python train.py --n_kv_head=1 --qk_norm=true --attn_scale=0.177 --init_std_up=0.051 --lr=0.0124 --beta1=0.95 --lr_head=0.007 --decay_shape="linear" --doc_mask=true
Each number is 128 + 24 x the weight over its row's rms, rounded and kept within 0 to 255. Layers, rows and columns count from 0. Numbers have three digits each. The size before them is the row's rms in percent of the matrix's.

# layer 9 MLP up, 256x96, rms 0.339, rows 32-80, columns 0-95
092:122144121165119136100153155164132152116112135121176101110157128139106114117122143165146144117132156095097158102159128067144119121119097128126150112135137143118104111132101154143157123124163121137149103161166149164154094148078087108126090087141115132112103137120119120096117180089159160161
095:122125096110156137100094176096106116116152152161072144134124094109121158115181136105179143099160151158151188117127117131161116150154105167147108144110122124141127114157112151085133152160129098120133147116139104126135102084150116166151125152124168123116146116139155110130140147111098114122
099:156112151119174122137142182133136113127153134098132106132128067162156121155157172155120156123096172157089117127124107107104131155117126163093117154133140158145103139119146167124069137168134133106137126140165116130138114096147113142136137146103150097113120123138166114110141175116094157094
102:121124113159126097120095094161162103147163171124119130115128091187108128135126152148140136132095070147119116110113139087155111138100099113084104138108136099119155103119153115090111148117138098159131157138120159120110126117091112135121080135167107099125075096129137113089138152159133121145
100:140123130132112135095094079159141137176130160126143172137097158145117193166154128119157194121114097144141099117161133140144144135153135128121113107097117101066131116133088129111160115113093114110122117127120088111124085113132167151110116147108111126155120104111104111165124134138102116125
104:125104161100150116152122138163146144137121114134117108136118121107162200123150107114103105086079126077145122108125129079112140129164125139138115149120139158127159127093129128170129139116177131117124128102105139149174113145159145126153176124120116184124116094128147152156114173118095156120
105:140136129103085108166170104117118117122137096122169108145113077118145129118111139109116112150145124123104116149093115116145145125091148110097095124102081103099131169143140157085163113118195176096132146114140145136086099133136126099145159120141105162125108145108139109121115167127155164129
098:142126110125187157140131112094106099123089151175120153124113130111144148131104136152136126146110163170145117140103110180141130109125100149161116112125124142141129159135131096141104107118109120111167144079140149126113115111134122161121117079126176120121128180090105111125145121115191071139
092:155097125146114156127083131133151143103153140132168121162115112114111153145196116154106087114138124085133127115148133118099072102148102117133101078123124146130101148117141075083123150141129097091138126120110109101086127110160161142126117133144124136092156121109166148098139115084135113128
096:100150137144128082127149144083131145086135124105146117094148132163178146139107099159117120166134168129167102126113084147126092119123115086153139108085147110130140100107095153101172143143089146150138148129149102082121165131126115104089124126106142143091139148116165146095104121142122135145
097:167105130125166141106152111152151135158132156114149091114143085129139118125157166143166142124104140165095131141118130128116116117139159093134127105129095134137162125143149147113143084150159155153151090124137090134134095123165113135135108138135135178128110161133184052117152154101099154142
106:139103131133133143115109128163154160146166119108129086148125108142136132137101145104112169106152087087149089139119130084153136159107171097147159117084082140071129117161125153165121138134120141164131114105091152122128132137171136167127158132147128108109115107118114104142123120089151108176
105:138123117112134145135136133112167137149101138170126122109096121085104100089110107157129122152123153117125138129123181133095133136084096140158106143164124176145132174133138107143157106077078129085123105133105160167128110088136106137111112109091137123097128123151127095129114134159082139169
090:112136189120091082142166116151107138151137130137098125085139112147124158097142089092146135104160134122103152137139148122107124108111091119110121159107158108131113138127131094114092120105092126120175144170111172149178128106076150108124110155126140122145111122123153095117115144082118127164
103:142117131119170124163134172071118135126126106124136127111142131110128137159119114165148129147116126087131121166110123120067112159123135092158108107095123165141116128145163149170132071123124165092133114172144169138113140159156141137120130136131126112083183141132152098133126130093133096093
097:115097150137139110159160093129126158149089124087154152075115163115165118133162136128134100122179142143121115141155145129164131141148129168083143105147128158114106171153119133154174091127123141134146121161150099102143089105103128091098090121117108144125134117168130108131115147141163117087
100:155112136080172129105132105128131137149151121121119137141160166097154120075168123160148143118140162111145159123169146160122133142091159156099103158118133118168151128112127111089138109101159152161085149122081115123081089100152154090149137133111097138132161137139149132145101147117132134119
103:177104124120149110140125124073139133140122163163144094107194126113113119157124115131132095176121138120100137096142164154134121129140124101103152126105102128143110103139138141140182124163163114139147088134140171101141132156090111150101097119119153158156192141145116102113112115120110158134
095:155149122110124127132151135050127150134144116151104147115102135136127110112177172117115146118140080077143156136140111160090133114159106143115074175120101161142116129116136110092129161149136098102139092109119098136100133064137127134105150130103120134120143150104138091124151122097137106128
097:122132152138160132135139092121145095115119128140094141160118135153114123123121142123129151128151115140129138108119169136107091139116123108083125164190166140133137132137145136118101187103185151107141145066129119126081091111113160126115111125105163103126123152084126124160126135097126058140
101:144120071124191053143164107153130119122084118114152146143084140094116152114090125158097119125107116170117160126144124110112169140151124159138105123106125151161113118138114132144103063155119146117118126121109116119111131122159098124162082110132160123117135138158127098142157143126138134129
101:107132110112157093123115120133118136093134073134105141159106160125152133183135151116093165098132129125106117098095089161162147117111112138095162135142089172125167113111132125119153165171103150175150161135098116106105157121117163109159129132110119158140149140149157126151125105127153096109
099:118061122117124119115112121157166176133135131099126110139110142166115140136126089112150142130142156081117117078139112111194143118155179140148136115114109125114169146103149131132138114147143153095099143103167107185079102114109117125128132101133121122124077148099125149152143117137114112130
088:143139134160131134157143112153111159112093130121119139107122128102195117109126134111169099153176085162111132102153142131085135172141099142125107101155143150118115136079142119098072094121139153136140124130127106100127110149146111147080120107087123115091106144136128141153190150131117139134
108:142144155138117130141141128162114105167127138132142130126124120121151154148135117103142119133162118122145147125102104084140091130159145161165115119075089133118142118101082178092163126136123121156192132098114144177175139135127163142102120150139102118136081115121168129105113168106162159129
105:127137150132127146142084124165120158133104167148109076133121152121129071137166091111151148123144095143109115089118150133182134112169109084097143115098121118155119147115162114124125161137124109140092114139124122130099124142106115122123151125148091128095104154112182129108148105101140176173
100:098099171113090098121115090114117131150167118127107159091124140130138131077110157154138118146121112101167125063093118120145163118131110116144118159132150109110150162114154139105134137086152139147116113150121125116121080171135142125167126137101172168140115146098140117125101101163140139083
098:112110101118107126119074092143144092107135113112116123108141122117143139128148155104168156153097103157140093092091140148117125105114120159137136138099095160118125141103155104152102165131152116072174079102124125128135125115168157137124138107124196128138130147126150142118081081131155115120
103:150120118100157143131126161146140161132152150113086109142177128080114144143117138128116111130114136137118143163162136135151096154120130134169081095177136103133122145111114111097125121122145107125194104130147163131145089150094091131134107138101155110162141123131111147129060154109179135128
095:146158144141123091150140136125100123175148091121128098157182129124144102113128140121109073131120107146097088095142130094107155130143131120131098122112088092093120143147137118160155133156116143126124119157075134110108104182130117110176117093184118149111150111135155079142118146146123126125
107:106151138102102120116144116136162106189093128123159123110174110164121174154121066087118131150139111123146127162156100122123144161121105110131129158146128168082084149129136148151129155135099133138128104106120088112136142119136144139116114162137151135155117133079131117127129117124089101063
096:108145134143145173124131105088141170118108085150123167127124145103145095100159135087133105152157125088100129117094112119128088077129127164107128100144091145095108126178141148147132130160149130148135146089121138127157156070159109135147154106136112143159106110124127145134106096110160099109
106:148134128154154096123173129089138109121101149168147135176119129151142133144146142107137099131130114146123097140096107126114156075129125107123185087149157153104135143115138113129157095130173137132171168131124092130109111131126167108154097125186117112117122153172131136163169112108111098136
092:086141140120146142098139111140127118122094150093144115119099128109135139139136109138132130192131121156110091132147144109157130143143125112157097105112127148099144064151124127098145128118086123136131088153130169165169146149128161128145177093160152115101125138177121096111093163148154101164
090:132183156108133079127094129131161119118114096128093155110122107151117109145168146125112154137160126140176152128132137178222094119113126137099114137104142138146121140111156117100135172119152141129151102084124113133138111132146118150111113187102125158149138121123101140137144092135125129126
104:125146113101154173096116124136120148145163105079119161139168140109113144128128108110132130140126148103109109146113145132105129105106152085108171090146103105117138112115175108120103187145156159130123109141113143148158068130111132133098118125125103134184113145112143077120087117127147117081
107:109130093154133158074132177098128130153090098138124132135080122149124120127158128101166150146114117142118106150124087134159098120160141120152131096105149072126128164105106057091126080123109092119154122131168105140110119129139122163133139134130168126116115131135152108114135131175137146129
105:100090113095114125136117126133120113099154137157089169141105072099131145157134104089107172140100136156087164139122149127151105140139121141140102140110100153172145162095173128137117142128164120126129125144110092137137122150157177166134181138177138120126153151154131106157122138143124108150
096:134135094118123117104118117150116121155128116164145166126098118134100110124117142164153145132124132086137145105145104112147104115151097117112076170086124185119101096166172141094131139150116176164108153197113134122106146116114117173095125130160135131099136100147104140154150101124150134126
105:134167073143129146108145095128131126134168142178141117129130116162127153154111065134145150193138139144151152100149103120163105153117181154092141142126145127168135122133133138082139081151115154135103135100149112154103103132111119110146108111126106122118161149118143104124090114091113152139
088:131096157083139105128139107122131156140154141146125115135130131117147157138125111122086120108130137133062118125110106132121135117083154110139092102133099157117166087146105145115148135079112108129146076115139151092143178109165180109122134126151158097157142120160153102079137147123167121110
097:151165141144162147130135158092149170147123128148086146116105135114095114133133149110146149136163117115118135165114170184129115138061138148133121123124157142132089149139139118077170127073127129119136111113160149138130145125120096161125136120157127129089121118163113120142165126139136055137
101:096126155117120142150124173135145065122113150135140105133115146073123124117132130108166140084117112108125157153115120134127122148128149111127123127166087118119103147140135098130099130159126137126124142086068134123085125101108160093116111145155126167103108112090123095060178119105117145117
095:137146143109095058128147112120117131174143153090147094163144136153144108117161090136106140146171094151148144131111101127153135145139185107145129066099125138112119109080098129157146139152129126117120106130150133160128108136160124124125152172122130127083177123120157094128145106124104124126
095:077137117114135133115145108126122142146156101109040096140151149111135126097132131162131118120131103139175127129138122140118076087129150143113133120161149132117130109129140180158079121129104129110086101103145136103096142127139161090178141129122112123123137100145171097141150154156165115127
104:134145068152118114114093144106074114110090077103162159092110101149118104118115103137181151122132140143136115114148113124179143123106135127087109144107113101120132142151128108099119128098115165120149141108124130160155120128091117185132151121115180113102116151118111118117136096157142133168
098:154148187130129106099139160146138131145106144133149112135119142120102135149118101081075113113170096156119156077147100113128113083107113166147130130148155127158136149120156115107111159134126157133132135141101107136155159132135166134097090136093135141128135137123070129071147116118095087112
091:095131089165134125107125183167111132124117128124091064133107151149146139116121115091142173160129121073107138106084159130103123125121116103184152163113163149127116142134131113093116155122146129133145131138131085122110140131127102140116125135138159161118137175067146124126105138116097123156
103:085097166114084138140130148129150083109163116123132136119118113119105143106087131134119101142137142143134143139130137155131145148082144152164132127135115128160164148055118119159148087156101092119141083138080121095140175131128106132134089104106109155116087143107117142162159118139127102142
# layer 9 MLP down (transposed), 256x96, rms 0.177, rows 32-79, columns 0-95
093:096111061137087102132125152159121132126135180139165136150133106141141153076148104116106160141186130085112131128094127140109160111119102160107125124173109151132116115125121114151093138144134120123135096168144126170137106128086127125112155127087093123159146150119119118133106092117121139082
096:118120089120074157127153148151135151101122188155112105126097134122072133074128107128118123154160139160155126130153141117134153137117100134079118103116099141128091166122119142145134133104108140093177088139102165089130113149120127165115142106118094142090089112143111113148116118126152106128
101:137146091104152128146113103150123135107163084096116128102146106128128095141110139142152108143138134146134139146154124170152112155140185165203133153153092140094127143128144118114130115125120146138155103164081096129126146107121173132132129102085110159158166143129092145100139132142177119148
096:157148083121100125161154156139134136110140095173099180128132142143130135086142130113206124117154118181136133098120138100092143095128142141105111124118141114153119118122098156129079093138138138110137148113095084170137140115119132142128154120156141127118116115077160108163125126133145112088
102:115125075170132108137122081132135073155078087093113101159115114175112127137129095141145142166145140142126114110121094128101156118079130103113105103116081123099145142112119104102116121128126159130119159133170113109138150129092126113166096114135139101134123166098072107120121135120121106139
106:136126110139129117123084124118146111148115090092092128141172119115105111129121119138121136119143150116170114126129133137104155141136167098134146143103109119157116105058143149108129181124146086094166107147142076148161083176091167104146141169153127103153125121112171121112109143114115118127
104:126147147133178115159133105141138139152141150145148146116141113172155095112155094105105112090112151143076139115179111110145106123114130109100096114146107136092102148140137152184162140106121126177139177131138100087148161136115136085148145114108138166125111124106102117087102109155126139125
102:146130110106116114159123109137137120111129095125150113129070118111147104079119157100168145134119149185127107092090120136144098115096134147143118144130114125154095142150124175072089105143086175114145155115136102100139119107077106141106142153121119119135128122100145135104163086119120094112
092:150125075127121136153111130151140103102113125089162107116151134119118130134110174192156094139152136130130109119103136125181147118136130136113133108132145087153133110095117133077146138159122186132160149079127080123145138150161132130149091171070108130106137140109149142129108116151119139121
093:124123103127144156154161144174133088096115122122157114118153150121162106142084134122071124095162124116152160152123140157084066116126147110115101141154102123106120128110135153126122113181105106134098151084121161116088140162074122138154127116143100134118131139148116131155157137155157145140
101:189116165137122109160153120109098092121126101166095131141095111118105137156073114185138152105127134147169115135086133113134148120128119188120123116139112112119137093067135140112107145126157160096139099128099144097141075117136120110116154114162115121137137161107112133123120135134149156151
108:173118174150160122107130088155100114102161128130100093179162151149129125133139149138097108163123114102134147121167125115158127114077111130091158113149161149134108087131116151106127126148149162142131128119109128143136151142118143119118158180115083120107164131178093124107116168101131125154
106:110129145128118139136127146129131174152119128150141131150124145122120106105178137149111141142112089156116087127101144090078084125133106127142110132105118153152082147143126074124161128125082157089190134121130158137125178108158105168093158125104158152130091139153119103133133154115136117155
084:101188144152107102164129127146126139144175162173142095119106150164125122122151095129145091114108147115124159090106096119132144129100187136168118128153144130138159125148117146101127143177132101113099143193095143146131114135141110110088117127120140093147135145137137134119171158097134126136
102:134142125098147110136165136126124159139102087153142090140130112145179107157173142147136117177160134137108156142145107158124106141124101137131162085148129105087109133115124113156151108149138165115102121174123116122160122055125133136147070166115143139139115097159149096130131119137149125094
098:119120175150169151148116094176166111149130127093142125145142133108159133143131138131159133135115128107113161156156112093157133147126123151145079145102116133127136147177133138129128135132145103088121124133090137119136184111100144093150128106123120159145188084110141074089107127079131143141
098:134089176112150110119094096131169101142087119194147084146137146139143138138145149139124147137136049153093121147136139152110151166122129118114127111162114126157114133133125124106160131089116145131128156105156123073103171137088150173132116138121128115131111123142111139131150132127102137171
102:125158121154104162089161123102169118116116102081084137139098121116101126154139120094133093144113134132133132142105125101081098125130099109136089111157154128095119134108101151142099133135088100090116178126122099114118098137155168102128143133119116114154091068131119159128109112103145162094
096:146098093095099137108150169135089103139125115061139121096126153089124137129109081127128127151124143131155087097121117122195107142111134134117142133093141094133174130110166124130080122142135142140114116105160143111176127191140105109108118136164114126099158122148128135138127137097108136128
101:118138109087154168072116156127142165102130138145080179114111156114143087121147117138088154106141103146085142143137161172078100131147141131136088141135142192116107124120133165110115151099109121119095097118121117131093085145106121109124153127116096152137109135119105120136154139126113117121
097:119101117130123128127140145075118149127144152185077136131116093088130138137089140159123171117145101140137112120143081175116125141161164148178112110130087156116140072171113128169147121158139116100132121120149143131135112111080140107123101085150129145166141150149109129115134140107123119142
098:096146166135164098159128140086122117130137189152168145130122125085162141121103143134093142104126129102134133102132125153131116135070157166164122094132176140121144105093167153115152141115155120115101131143165154090129122156106144140123135131110107161140130173121120095105134145108102153167
102:111146114135110167079198106142142119109127070144140109150074107130133135096173128149173101131143144122164115136117134157161138134106169090106168140142131116139132099104158086144128135166104120132124141112140129137120136100116151158142100105161165115128119147089148144139138138142089103131
097:082141068158168168075145098115140129111124140138122123101171137143125131111136162108120150124119124117137111145110146141138098118123140089071110124107098154171132128115102119075125100116122123112115122145094141159172106103112136115091099151120116096088146133104162137133170121145114087116
110:103124091119096141154116111139126171163153125123161141105138136166155145141143126162093120109118104151179141105147127098093112121168145115120167109130129139084084094093122147133165110099142102145136071114148092103084144121122155101170150128092143139154118122104121115123162143113150150116
111:113162169116102201155107128139118130118138140139143135128104142124156115108131121098119145155176131131125128136158091111124085142091106142119114143168110117117095152138161114112183120070138197150140140126105152121135117082139112086093146140117115130143149115145090126148095139121103142140
103:158146138106083123160123155120158138164119097116111130138087119103173120127099149087188150111171093084136173117137083147132149159125133152131093136129076129147118083106080125132116077128145168159133122138097124141105131118110132121130135101103145111127115143126118144119122147162126150119
093:132122156139101137138128141143162148134143118153099090081098111114119133119152148134101106120145118117117097119124134111130135101146110129060114134142120142132123128097098100139091105134108125109098091090156133100192174088090141112108072146146152164152131090124102145118120093140171149133
096:124150116105166123131109128130104121108130175119158069123112160151152156103126137130130134086119088119168127122125124162121133135109142124108109148133142099127124147119129142154152094121139139148124125138124076086170168139124144114087089121118117087143113106086186172110125117157121188159
093:086149184159106089179109125117134124145127148126143152101147092120120144121100071140140107085113100151127133148116138127152122147141135125104119098121140125090132105173128091130140154080119091116098112137153148092135151056145087072135126119106116128132133125133114151127124156127107142114
105:129099127103156146081112168164148150107151137121120097151124164153094128153166121091140142106115125113113129152135144110155141140145141101165149118135121120145145147118122097100113142163123174137094151059118110194140140142128145108121085164064138137158122102111132113149134100136120120123
100:098115169108130117099130131094116061108173102146099144127131106103150079112147164123128153157161117109155119159161120176112086136117118116144170142110144127113143101116136142138142137102130092114119144153142090162092102163146143140152155120122120086158147101103119113130093135097094132135
107:132159146119093122107153158134156095103163133119154164140112095144124119140094129121118161129091089126147110165139170146114103133156141150096108129153187146148121076162166147143132106149152142141104113086109118090135159135141147135136128187150122130149127170110118161116104148117135139088
100:127114112115109122084112126156142179122132154112114118128129167161107182148174198114139146162134075123146133093124138117126128095134163130137084139137093103177112103122105154167127122102123121136120135124114097130121096113140115139154101097108111141151095129151151105109127134146081134089
089:101145056135137153128095139131040156120146162095128121136119127136115169127175160102133129117167124119096119110095139115093098145113112127095123134144103148115139156135135118154115124152148111156126125164145075110084098121095132118106143149146112094097126109134149136131121116115160106108
106:101087121090114131132113070137125107093102152091110141123122122134124133103142151141100156147078161114135145103119180125136129139096134101127115080120080109081106163093107122141134124131095163146132175124100156092145137109127140125147110121133096095128103151140127079115162110125138115166
107:122096062094108097131099167085113109157136143109107133118121133152118121105123145110095134095096137140139149150079100140124113107141105153141126123122147156103182141116134133138134094112096142058118116129146098099133085130125134153096124151128148116106146120099105150099110119112171159084
105:111106103098103114144137151111150104125173153123107133117129154159133128115169132122097147139119159154158096147109091201126134121132087134118166146152136149091125118129141118125095112138099122119132173113101097165129146123162215144104154126133121103129142133126129158153089156118136120098
100:133121090120135136112147095116153141105129121120066129118110071158149093126163151100128154111101157123107149137140133095152123095129118186145127158144075136120089130147090144132140081097103116127112150132134077118104146168107125144132101111105134143124098126129115160105147167140146083123
106:110079086077121140103115138127144163122147136149119069140100146140126117140154133150112126135172120096114168116164144113162112110180074092095127161117110159155140098129145165131195146121114092139147135125123130112122110117129114131147136121145110161128120097130105106118109105119083140117
097:142128214118117113101108148117142047091137124124098172132095119133131104145150163118098109147093092116103092138105125122142161120141129126084145123123127138144130167117113124100142086089088130171154114109107148134125124145133113131135096132106106130085130090129135106144137130128132114100
105:105093114109188132133167153100154124090120126135148145190164137142106133120129167166113111123127107081102138127076150104151119093108146112105126111103124150120141174137113124107106174137146154178150126119143164112140141171129116136108132157096115134106124105121142155156139131095100150111
101:150126145109144119106081160163121160161113160130154143105125117118139112121121132130117182112162151096169137108113146125166155104118159127113135146142131138133099127132168162183136109129157141152152144155145153152149138124069125131126145118182111132158160099093144120147137111109157094185
092:143124110089142139190099117154155129128110084134123146145106106148113134163132164130093124073162102149084138135130106125159171135137111157113147171184100121114122149158158108149152128141141137175085110120108133157149126153084145132163128113092118114142130153096120140133096143130128145114
097:135125142124135118130128122116145108113130152110109115169041133116098112161121119132164126093126137114140152066121161107087121110096103159136136113122131156152160153093128093160172144135121103124109116144144151148138171146154114111138091076141129128066135143154147134146141113112111104149
100:141149130085130099118151162108125141130150137104143095104144099174125100135122143126128146122143094088141142122108149160151085162133096092137134126133115152072145112142112150143139143063108109065088152130105100119109104133161150150103144148123124161101117159117110129138129115153137079160
104:103117102119139091147169173111172144128084101153114135131082142123123149111162100105158103174144094179141154131098148110078157113118120138103130171123119139144106144154128117126085131143128097143142130111133104154092148142119141099155096066127102124107128108157096124122123125103142125148
092:143152068128152134134127105172159155140102132140131160122131100158168149156125165094165127166133149127126137109101150073109122133089177089127119078116130129138115143118126146158074174098126124125104165167125121118136137157114138125128098155136148109120141150182148116132131103125116132138
# layer 9 MLP gate, 256x96, rms 0.318, rows 33-80, columns 0-95
102:140116090118098136123158095158110109146113179127163144101105110105115143107159151125150126114185095100194109145108156118125155156151161114096121112100172179104186133153101134128160127107119123119131109133121114103107120162084130130113143142140140162148085133124133146112130149135144122128
100:131144121162109074091119129129086108120109134098119147125139127111139139171104155135134138139147134134151111137078187110123160119110120157110144113113149158160118140165154180076145129122138135145131143141100108149086151113182161106177129143121083141138094129125093128118144114091111133151
102:154105117154140149113123147140091141110134125149088133113111112153119140101135100103161136187125159119112123083104152111117173138128102158161091097090142120098126124087135188153080141083115104118125128123103118168118099126112123139146135104134134114109133115095068097132110153135156136148
105:152101111104160086112134155158115139137161109137175095121147088113111158076124119129107108122150108094142177135132108135120145146127120088101130138114110112095116109132157116090149108091132123139153113146118188169155096096150141140128157148079167157127089116110154138138110126101115150130
101:147210109141130152114117117119153121145129195125119127138094158134106114142095128079075160152140099133096136134166152161169133104105153130126151119150142087118131118076148161131134126104079116131132113123161133122117148150094129140107131139087126098113147136138097148135153100138125142115
103:139085086160148145111142109127109163103133167155124098138161155083131118163092127083094117096141132095114113108125132143113110120100148135124131175096158140183086142144159153141145113145141098103124118127087182140110155105139105123150092121159135137137091109114114119140124158134094129143
101:154119098158128138140162099139098139147167147150096096162101112127135121156171130183094146134166179119139193132149098162150140116130109103087094135093141181131136129141136120100103125136117145115111158124149132138134142102152133104122120098142157108138079125111156130138117088124121097134
094:123152111080142152156164150131164110173100169145113135131135133133137114147082160136160141118122145129123082133119153117152138153185148168140140148098134090120108095148156116100083135150116144126112145155113127117168114125118127142181152126075133111095116134144136124095148119093100122171
098:092134133135126108074148141109103134134120123137124129140131140123127128111119150155097154129113137150103124152095185127127107145187124128104110169146128103135104147150169110105116095138156167131114093119104149161111106123151111167120123119149172184178137118107126095088119111072102149149
102:136112140136100152084171135121104093080149138127114120128097133100156135128144128153114111152159112139173182125092137131141137146153130114152129123143104151060132134133122124126131111125124128097182146169085141110166111127145171140134145090119142133115106122072101155118100122133080159132
101:150126125114158099127138180140147134121114134132105115147117092116078106117142173153093125151132136102189126105108172159141120114097112168121165134115125162154184152101137129123124154088132138143078126142127081163094138101108122081114131142161170138122136121123128161122098121119123129136
094:117107089155134072127180156116137138102115160127096090138130130127144125130097133102119096168141111140127129101123091129117109137123112107136103161127146081141106131094094171130114124123132122115171154110117123147129143134137123118163120193152103186091163119155109140095129163154086137143
094:147076111132120099154125104145156144108122093138123146112150100132149134147082159085131130132158111152156110115087114130115174144112118112191103132082122112131118121115143098138124109113128125175142123162090190106157130117131123136123128141066144128124171129138127116159135113146135102076
102:131158169141111120125142150135112118109155122150091129130126132145122134120110169139111149131133146137136129141134165125170134119106135095108140135043124159134122110093129099112124132149171144136125155156138084177124196145113140158106188106150081139149136155143125153127175127118101130145
100:141116079145097095106104142125133146137129149176108153118156100127122113099131149077105092147111164175171138172126088128130137105130106147126109108124132127164109109105172139126124139152166155176099149151117151145110153157171154127120144140113136106119108132168128124158180126109134098136
104:128110121114105118121136112124129111174134138105135117137109115137130143136110128128125141159120135099095107152100107114137096127119107152117114182113100131220152101129143140106107127098090124126111112080142132105164128153128122194125103181139126154167117168093112147103142139154097169107
102:124101093161123103084121111151095113137125155119157150109142117170117166126129120148142183121125121161166117154158164075089145108151090109129142119125153116137080097116141118096089133141133130091079113129128168143129111141138123155159156124112170126135137139110133105129095130108147109181
090:128110138156168130152189114153134132143173127142097107114116143164129104118117153107129080116121082121101140091119121139085095168129131146154117128155168127135145143113145099159131176109136136119106127158143133153106090087141132092126115107103130128147113073157159139146147097114094168124
103:167114121132113112118090107170178105157129149122127140111108101172143176146138139099125125178164152147157149136126124127105139152098118161147138143087138127122165180140119086132111097115112117128090154111089155137137150061158088141114099137089144131107132117127123149134101112136126121138
107:143109165150124127140146122179084110109146135146138169115077103155116113122129132142161116101144143136158139118117167117088155131119113150116117102084124134158123102157138148137100093121153174125077098089084110171122090156172116120129158126093160117121091110121133146137098132140109144118
099:142131112121122136155201144158112135169164121117103132152141111102095147127146145093140084135139135108157170168144114129183109168112092137122115144149185106144121116136142175109108133134144123115105116118161131145145089098121089128127130097148124129156085162121116115139101167126110099121
105:140103107153130091111139147105097131131109140147118137074140101109146131127159152151076139156130081141157100129133131112124099136136117166150134124120119127093108105086168130144132162134110137125162135126103113083184092140096166115106110117160124140170169146129135161125171133117133162084
100:132104128114077133107134144152101120085094136152133138139148106193114146127121145171108120090094146123144119119167144126104134074136119123152119162107124154160125115161099089111145153130152143139096127114108120159155150084137120174163124132103113129087086077097142151100135122143126113129
102:141108121131139157108088172070148134091120171146121121145116143101107160160151140127108126126146132147117116137088121122126125122124138120143119134075145198125160135073143103155095133106107138098134121145116108153146160127094116159083122152130145129090079102119111117117118138174137166118
097:105126130122149113128157128195070159166146118114126127123120141117130154111127162124140159119187122105140095160179090125110136154090149110134149150089127147126121139119171117098139108162143184121126134131096113149108108121124106113160116153153141137145099168092136148125122141074123118143
103:099100165162119109094150167115089102139087194119141094119137144113083137130117133140097094130154126102123107108076167114113132120105152140132119167155166127118161164120111116132141101105120094136165117118108095114167129130122138136174099124144138145138156090107147123129096149124137094110
098:123167134130099090107133095157141121179154165137109134067145112109111134111127143104143165097113123130152108145085102130114130102112132116102132153061111147163160119118110122097131133134118125136162166118144107158154164118097105107134131124128135143157131114125144155098123043128109124119
104:121166092108121110167145112116125098108093154108123126107119122159140113122095135152110135151128097147152095116117107125102156148156155110078110150139156141097073127106091136102149125141155114132144055103123134120178152120131136100111120168130121110133112159140149116108107183146106174133
099:128149130127116105154137104091102130144143170111157168119151090126077096158107132128137133101150112141134101120121125049127165121115122164135161130122117155144079085135092093129166174118106102108088107100135135121139116147150133160138162126136132114098119119117149096090120129126126152160
106:119156094120136123137145138119062111127161114116147117114150118160114117142135106112103131131138095118100137172136159136134077172120109148139119120134076108081126152106142093129089140123091164103134118137107133124123151116115129122173132153130169153159120111149137153157188114138069114099
097:124102098120125105144112114113065162159131137099095126113145132121117132139135143116151117156096135144130085160162139101092123162094123137161081141157135089134128100117117116169115153122161150133168119131081103101128150151103118133111131135142140156158133109165156115168083143089148171106
104:097115080164190132105126154100147099122114131136138117101107114156127147141147143084083127150151119183116118147141155117124164145151115123149099164133133142167108115102145143139132185132156137103141117137136130174101152160110107167099153133128141176113132131129145086105128159124088117130
101:169107135105143099111183120127118117146127137111103116172124124149143130100095133137098141148152111124133128127163101105122078074087072130115141138132112105167110103145135124141152115121152123158157092114117104088130094146159095150111147123155166137160099135085137113075125161124107119141
101:114163069103120120137121118131129144131145167150126160112110080121109130127136124150140089152159134115131130124085096141103107154136121186139141132142097119073156114100080129142122081103139150189096116150143121107106093123144144129130134136172128133098181146120170139145105112117125139117
094:135110106143157053101130137144140168113149122102144137124151120132079137129137170134089094099132141116135120107153094101106149137125140146106170131110123116146161140112153114138147144130167150116137100168145169120123121133096127152119166133125108109169079133109166182106138125147132089086
111:187123124068112138150140151164133104135159136137114131128177177117107144082133141132103119173145158147152092119098105109104080116131133127141180119135126145158131108135154159143158185132120156149166128115114123130147152103111124107128134139187097154132117118138130136097127105123144137100
096:156113130084147133113134124100150098126135125104114168156153119091138127170131127091118138135155145174145126131106139099123106150156084128136152148140138170122113107090149117120127158088125129131135126142096162171118147110080170131097109157081177111120122132113148129096161081134094159111
100:123081110126162156101165123126114163171091158142096170125124110090132131114108109111116115121127081088122171138119140112115148141159154128146151143104120103116106149141155123108115115086082121112125125138137110183111115125162120142126148076187097121094142113132109134123097148108130134085
100:122078128102129118140100135115118116115130144095169119138139162145120113151133156131118134167172130122149153088105132136087074113131123161097088146147111153099113082146145124119146135132123133164157082093096109088166116145094095156142144118134136174101125111140111174156140151103123099141
102:089150156147120128190121134108071182148115155121130120101102137107120130123146148092136126087113134104146093129071166162143116109150134141097121158108121097114138156143134110134126129062121147159121118105120123120110139160147118143105171095099166136107103097106142140129101107095126137126
103:133059104167134140118139073105137126128136132097107153136149104118158138110121165100139139094168110081146118133160160131139104127125132133122125131147125101129154149150142137137128114143143131103139090133102156117145139113173156194103129123160113132123130155133173084132066163096119136110
097:122147118158087167085147062120140123108162141095102120148136173136119138111144098140122128097150104111129114143110138112124118115153135173157119161159154136137130098140110106143108142134116146164104119096144089121074118155167148135122152135091131126129103114163084147095134117110097183113
097:081128154124127157104086081124130142118130184098136132123157150120141144136102158118130086090150149101153129096123115159092102127164134167108106151119102103151151129110138127143078080111129138127121136146124140087135126088149142128132129157131080130140096092124092105149110115114138081166
092:128130085148077133108166120167100124131122165111098146164128136115094113138133142138103142102105132117115118153109091151175123119166097134110145112109094142102108107159129111177101114126121157127083117126099123133084105117168140134082161136139151146162167119145118109137091158081131109113
100:097116146148075144173129108117148106119129127105158153147150145137126086106135107135134152148142144156141086154141151139134142104147132110126118142158118116124110089108157178111079107114067136163176132095103112143160119088133143123127164119113154161057124126115122148136139126126147095122
096:107147103113084143083150151102087159099122120138103114146099088138084129165090161118082098125174110112126127098134115150138125154118135123109130166136150129074144109097129183117143109095159115159118103156125152130118094122142129121100137091110139126151156144129141181139117124159115131127
091:159073088124154150133111146150110127135098141109136095114106159112114143129140112132108151107093145147162119098124121150105134120156176118127101148159125097146136105122103064169159101091115161136149163135122113169147162151091141107147124125143138121100111146161143129150088113115081148157
108:159099110115112083142106137134100140121148100131159121142134181085103121132109134094103164146124122076139090161122164119140174143147105167117091117154089126138124117122123135125164120117113097174148163120164087127178126112138128141153103099144178127119164146107124121139141096146121139129